config.yaml
norm: "layernorm"
bias: "all"
init: "normal"
init_std_o: 0.0697
init_std_up: 0.0804
optimizer: "soap_variant"
max_grad_norm: 1.0
warmup_steps: 200
batch_tokens: [32768, 65536, 131072]
train_tokens: 283700000
Each number is 500 + 25 x the weight over its row's rms, rounded and kept within 0 to 999. Layers, rows and columns count from 0. Numbers have three digits each. The size before them is the row's rms in percent of the matrix's.

# layer 15 MLP up, 512x128, rms 0.0806, rows 79-104, columns 0-127
095:497499513499513463478513484530528522537521521554543524512539504497523510509494487538545456502514483515526498494520494527525480553551527522535498473510557548522449499514516515496485553507484488527534527471472503513506524496511530525485525501522503488479491493496478507512534489480509490523530494510530486518533521548514492522517500504501506490497492529560498478475488455490431487510546
103:467450507468501485506517488516510477494470505490552509525543489527534497489499502488480503507486512494469520515515502464531478499573486483482479505498511512540502518476501432534489493482491525559503491480540523472514504493490505496549473518482503499462527529473521548542552540509472506508505510534495494507497506507488509514514518506528515524508555473514533515503469540511529449554481
094:521528444511521519495470499511461486506522519524512506478468490499479494494511531482472482488469534483522493531510477483504481483499446523501498513489523494503500517508474524511563526508472456493518511518474537495493510548455495533501503527539560488561509536543506517520519500526498511520546531487513493477457499496550542527486480535475473507488526508498540511496484491549523539475526
098:494494505519467481496497497511438461513511486498502470496518511440522457532470515508489497484478480480503456512527554494481490443513544488503519483434502555500486461505475482489521503488478472509508459525467509462479501489510499490486540475507461554521495528517500509513494508499516507490525533474476518453516462479520499502483470514490497487481518506509485577506520520517510462530537
106:520491504504509487502491504490516503511494495496504476472535483461427506524497482490497469475484477505474487465507507477517533456524518492548503460501511521490509528489495502461532497495462463464468496495503487482457515520509458519461493475554506525510478521478573508451505482518507499499495505463469494493475458525469469469457524480509520471494474511546507451458458486470524474517502
095:476530527493514482531547521459495533504460496554543473475544476497479517500485507515517503491484452500513496502533562484523554543490540519469490479493471480480501499457481487540491516500504496515489517486509503496534463503456518459554520489485520481501498538501513489550457508517508522529507490511435495508486497545484490529503510508495493529504544480502514499525492557510516477497493
095:450522433514536484496487501527494514511469471463479448506484465495481492510470524515519488558483504493460536485482534486503512442489504502482553509503518492508500501480443517525541483542443514505541442514495529495504498465508480509505512481497469502533483502483500526510499499500487500492547502511516482447541500484504491499503513476517525498505477545489459469455467484499505488526506
097:461501477523507540490493499499529523520526523489461500499461439519458471557516529475527508531509521500531504488478510468473500497508492487533497474452526538506524493496463469510512485507510482497506516547483473455535526509511505513489522517491511496523526485499574470491500529485531492460506483479500512528533531508536484523569516463486534456495510510494521494471488505511551484516522
106:506465512489462485531505508487483469476519497477449531502534496490486489465545461525492488487494498501468416469527528470509534511494503463535489505514518525533509521463448500519499530508486477514505498514476518475481492464497479480496496470449499468462497491543482491527540482493489497477531482506497519482542480501430504487458461509529481507499468515531479464466468517488511508526492
105:450474515543500485479500468507475507449515528529515528495497480497499478476505487534491511488455536512518453443501504454512523491496501488487522469506458469490470523484520497461468489466495486482537485502510538519453464518485484462473474533498482514528476504493516504465513532470496507548492539503490493429499541506488492489489535510486511485489498448552480487462470494471474496506493
099:501504496535551534551527487549524531521468529494495514512513509522515526485521549503492545522477499481512500464553508498471521463519503529508505511496502496558517530517514516518493538497504526435531469479530493434521505529527522536485471466480526502495514547480507492534548536513463479515485514513480523479500483481514504512520483503520476511465485487532509512516460525476498475498510
103:502514533477426466487503553522529500487522533497523486540502451496462538480586487515496505484520504487495470483485487506499502510479502496527496504507522455496486455496469482525529502545462519512532477478482487501484492483522508511528548539511454514454527506496529508511531519505519485517489534492504549541524520485504476443490513523493519508473481517514504503495529504494524512464532
099:462499525488496497499508511509488527453514513505468504512457498505520472529535532504458515486472489501528491513440495478496519552450537461501517468484478478525530530470455525515527504497488526509560486464494457499462494497467471491535489491501508537533517513511516533501496460515554510478484527496505482485494478473467493498447501534496508566512532508498489512481519503476460528519490
108:471479474504504567565499530514495503484515528456520496483490490515496499480513468454523548503528493493539519528487500463514490465497512470551452504554499495540545500509523463536478524518501508512507506495520507477524521489518515473492496508504526485465485459538522512516530574497527523510516549467526511469495497496501484453514511502505495495527505469485521537458498527500477483497501
089:472511445482520519528449499529521508507517509492484497504469478509503511495456491523542474468524490503514500484483524492510537490474486478438560508499480493507526512503487489505507553519527532510502519480553493477530513481535527460531535511503518488471473453461445501474517538533497509506508504504519451510508523537494512481509510449493497498507475481469503447465493490496525506446520
099:480466564513508458502488492492518550530430486507477459471485525453454542528488507481462494493509492491517493504504507469499529519463492486465521475506478525503486491453513501508483509496506456502499480490481504506491526513513504542462491504526493532515476500537536467514498532524547482490516501504511533520485483487488521507452529465479475496456519535499503502460451500550489506546519
102:515515513534486527467483494496520491508502500514504519473521484427519465480483533481501541463489515476506514464467536474508494508469481515493488507449471480516532522473444519542509510503510509515473491483484493464514468544501513476506523481510504482479466509489484489444561509509490496467532494453505532508525530478482470508514488462473484501452561448510547499478485492499478512513503
097:476480484483499555516525502482507486565493486539520516506464528491554523498480491454486545511482509503564540471481499512433518509515458479524506499501467484498432481487467485489526540490508516524525515506500494500527506509521505511517528534516478541505476500502499504471512506502481519484564524456507513511480490511476518493534528487487545522530511509503474458518501498518466461515502
098:513489494485519551514525496469501519478481526489527493514511471498494496484497537458499493511491523501499494506453463504492508483501509507503506508481509517469507507537518472486479550495449525505496530486491494525526463472443486533489536454503469519507494526484515548509527524477513440506488481540463499454458500501490505494489467544547448466517498519540506486497553532519516465445490
101:434488447447488514495449461505479518495517510506500499513513448470548489516502553499508476407518509515478493500514482514511504487509524502515525504503499475499524459488488516498523495511474489502520517496534511468529504507529481514481519514555469484528523488539462479521488480540514487463512493522467489530510524501525500471473475520504509494479535506480492500488513517537470491454554
098:507483510495483514498508512511548492480494502478513536481472485558545482500474513479512529516479522467492479522504476421520530508558506498514522508457444476510521520492505493491497499524482487502512472517513494537524474501471483516526570467517486542498514533512473457483485460514473498523498500528462520507470520515512492491482514490495531474465576498507530523484484487502460532471497
100:535502463460500481530461477504506516538536524509536519462479482466529501427489489495513471492502489467514458533529511499557501533528474539556529503525480531496470527475494491509455534468457533496538492494496502514499528504491505531505505514502537507508487497519504535463493519516514471504463513517498489506487523525471489492453483558512534501491499489522515457480523461517491518478513
096:506466481472460483499485523493520503494466520503547498528523494497520571517493516501484516514510519535551492531500476459544524468463514493498479500534502481479534515478467477510513499484470501547503501527503448472465493489490501505495489508521459534441488516492467500470484457501473493534516522494460540516512501482526488540500472486503438548541481526477512492506484501534480487476522
102:486488503496494458478496514510515499511497504514541480501511502485514456501468450519515487533459520490486512473512560494521541472574483476496489522517460484506502569485483506495484527453499509481477502505466533454516512483539492487524507461496494465480470499506504494530544485491457551487550540515494534478515533507498488531496528502482479538506467495530526509530516526541490494523520
093:477537498567498476505513489508518543475440494509505529565514485508517480491553492444522436507493502463495484506466491467490488485501512476489498496523541484498486423473503489506514518509509477505500491500500513502486534507469511502479516516511462490474503488499485506489485494426468521464532500492508483485458463519498472528521499452508503449524496494534507501477527460482525501493489
103:495487477442499525502495461460487504471493515478455518535540481530520476490491509526483520472520451463529489475499454547457522466489453472520534489471474462485452476493521516476479511469509481533522498493492514487516510501478452478489520459484515486487521491487522492492471540484508507523456498495449480517457496494521529488461470473537487524544499476486504507544491495504502481492521
# layer 15 MLP down (transposed), 512x128, rms 0.0803, rows 79-103, columns 0-127
099:491498539506471496489469507518528496472467483463487466555496491548480536442498490492465479481455529472482537504526505468504474470493499508513485528474512479492493479508500502496514509502501499522492508539510540547503508488490453504549472504545437470470487485471510486516523501494546511536489536514462530554526502493519509493554450520516506521471490482491504481537512504488495489508540
115:506479579542478507494489476467491506480505544540476506532515520481495475518481478510506526518518510459504531490533480526509522490479516473491547474475499514539493508496505541499517527464517509472504497517542543507528491503499494492503516448467514488524488549548481492472504512493539478517501436469495528490504514512490532497502525483534518477539470455488519488541533535474469518476469
085:521515524514501473490519563488514480497530527509487518492525524483487498503449489501512509514480459513515506483522508533515520508507532456443465496507513574505487509471571486517450479470512523499529518519501491526506459496499494535531493511487471488510534474526501476486497476524466535496499482493513506514535484486451471520548530500547478482548467546472511508517531486475489487516489
105:493526511521497482501497475515545523523513490497475486462480500490488507448531486496519517519533471520533505513521489468490485528523442500510493539494523486515508480500479522472473511497546514502458514473486470466524439503540528503544507472510507491447467515464524470540555461487533471504518526510549513463500499481436500477453492493511489522508446477491502490510490502489490520530494
111:503529507466440493518470507493525488546489527492501465504479529501484516499461478535505459567460505486489534522559487542504533504538500473493469481466539477514484529501504493512532484474499498499471512483540509492485482546495485523549498479508516505498510486474519494450513515530543553502503534511483473476466520481479480500474532497496543481455526483480530546508478496485487504501501
092:493530512521536493486487486533516492525536477512493476515460544504466514515519464502472534476469504479496527499486493508540470490451516489475514466519502534535514480497484509498557503513514500538550477494529514517516520507512449555490458487524445486551503443480453488487549496536506466522511498453514495497512488508512517500474474466477512483490504508531506522500524462471478536493507
090:501481497498542516494497481443466498501531505533491495449494505519511523501490493517468496496481490513486490497460496553469480558506506495432531552500502521504489497473560517513477496482509498486559535495461496512522478527480468466515483514502501509497486463452465505504493488483510509501480542543449498517474503465443523488550486537496509477496507468526513486487501541490482495528517
115:504488495524495501506522484469502560484528498486516538501474496489522508490503521456524468448532455467521559509519493483451524514488500520472512525533485518465556483487494490468506460474473473496505527502517500490480536478514493518555475516492523515511563480510555512520498468538484462490534500528456510516528509498502465499495515477459485550523504515496481478508510523468505473486516
098:510522490507525501487469529497516486516493496465545525518467468513531495530439525573504515513529505521494465502537520524490548505480498452466534467452471505492475512485477483535472491491492514483488486505484482492504519489521437490508508472494467511477500505476522497523510481483471492491490490518478504493467495487533496554516492475483529533463470469495471500511538548579492497490481
090:502517499496508486516510482496514471522475475487531520530519516542486461505475502486523487537518421444492530533489509507477460504523533504493515509472487501481510472496461493541525523508534504523528496531510503493489519465497497517489507448488548482481493481453543481488532532508478495492458491488491485510529506480488451500526473477501532487516441511495513451540560500498539525467518
090:471508465468556482499522506517510539461522540505481519529479561502488463511484545500508499490516515505509481487498494492464541484472520522533497459466502547518531508495511519503520525466487484457501512441483478461496490484502514499562479487472448537519514466501495463533512493523471503512522514509483462481498515499508481499494515509471511481483461465482498527467499511515467498527568
100:489479454550503515391502485460504522506479527516453481500504466508480465476485496487507522485495557476483508533469534500510463556493513521504482491498456476491470477527510494501515509535512521521474491477520483483549508489522511498484539505483455502502511493512445455495530470515526526520507467498508504523501492495544484512513524531522502528495521486486470522517499487518478482529529
110:511507465527501504519533481568527529481459497466480474497499573516515542487464490483500516523519460465523507531502526477530476497458500512507492547454517511481506490483479509517484509531507474526478525483545510484513567513504497536487487493509477492525497518476528507505544503486535482546476497498461493507501459540525538485512502508498478504557468516511518464497484482466529507508494
111:495498499469506509486496523526525467544525469549505506495462530477482482451497478546513483489476484493470468546489505477483521465494514484496473509477485480533485472512556530517467497527502492516499542537494478452503466463461522503525493528543506499468517481490514522511478477449492508498485495560510521512446485519487496550476523460471544553487502514473498494491502512486516486480474
086:449484516535520513498484489493500463505532489481510522526536463514493501542455484499439492482487502501530511501541513485530468484483501464492495489503477523484480535484494541473481456512476540461465530497490571489494526495479479490499500515511530493490522526522478490508480526514544553537473495504479506518534486436520512515517520565483490484495530510531501523511481508472537525491529
100:539473482474455504525480454475520505501525519492443532479542503507510511493506537498472506525519506500476523507496531488497489506545509482492499523496487469533473485495445491450500495461532539487464502524465474548541525533534530534451555486475495466479473481470486536522487525487487489495475499535531544509524525500493487494474465528496516478494479469478512501487527500488459522507485
102:538515522487479468464468513518521473542511489521530474516473505476520538492492469558503528535492525483494450491541479530499494491523487538516499477462499463495517517475535488555503494527464489514500513486473471454527512456558514512524498513495550522522469485460514499482492498495530522487485498457533514508460485482511506499492529509499534495496471537476539491515499495451538503475469
107:510493494511535488504520496461499496494479480530538502466459455461548499515496472464501500467485522470486567533508495525527492483517514490483476531525500479470505496483495516476480449464505503500483516505517491470512504505500524509516487482510575480486482498518493476550496470520456548524494427443488508501503503508503528499478492499475534534478497526449491472486535523523496527522469
101:461498519528437516510500571521486549475475507517523517505494505477512530478481460505499457503511510500504531492522546562502453488515492537489466486549459510536540472452473511522479505530485527505495471473460481473452508501531499493521463510515503502502463479532497489482530533480509510479491547509525525514502544490486487501499530499462503526468472502498490490488516517495510530479503
101:493493487500520511501522450478524483508480504474505502435519494504462506514521495488521517533516466464509508503514521505476517513507492428491474485490492503521471535509563458496505524468499513508429518484508476504500532527482497482501539482480538495472512531536523457480499517545517524501508456538517561544489499487500481530501502528523484472485512522493538518467521455501454523498502
104:510522505430537486473467473538512495520530510509486473485524500523530506528499508504486525541496486502484487503503543531461463497470531502512496513523536495506541481556517499489490484481533513489483492497483502474526486500478539503522445487497496518461487453480522509486433497522496468478526528530502551528511490491476534566531500527516496537471492468528485528481487525502468537508489
102:518467536510494514509455515514508483486467461486515502531421504527512498551465474519505482492481458519510488463487519508479525550541519492481489498478488482466508481477504510550499518484520453482498496499452461503524495533490485526535517479500451511497495494480510478465486541489480539458501519492481455537484469532495499500522534489525468485513512501494516466519522526475481528531548
099:495514524498468521492538473508500534475507492556448543501515535516504500474487507533504493508471481535505481532498528507504487520506517478464506485543492482519447518504531526542466464489495524475542536451496524520529523492485485509526475485517518508485507526517520482498502494461531453461493529547510497533523533470474462475504471505492536514442479498496507512466453546485526498514505
092:509451518504468498532479448474485515499520502511491466499514467520511558506535503459527507470472488493484511481525496516473460527444524497493448459558488510503467503490519503497521467483471499515502497474489475510488492509469459521482470505466516526521522489517504520505438552511526499512464487480523493538471513485537523466507476475503567464460497486517501472504479510525526494505488
101:495476502486518534502532500480522491477476536471478540459499480502470505525468470509494514513529482558486482475506496507494480480497537497489469517481495464485498499492521515507516460523515488533479474465480512469525472500516535502511475518480525514565468495516477479472469463464518556499478518509521510486552515508464514527520519460495508492491465500512549473517507501522425537536547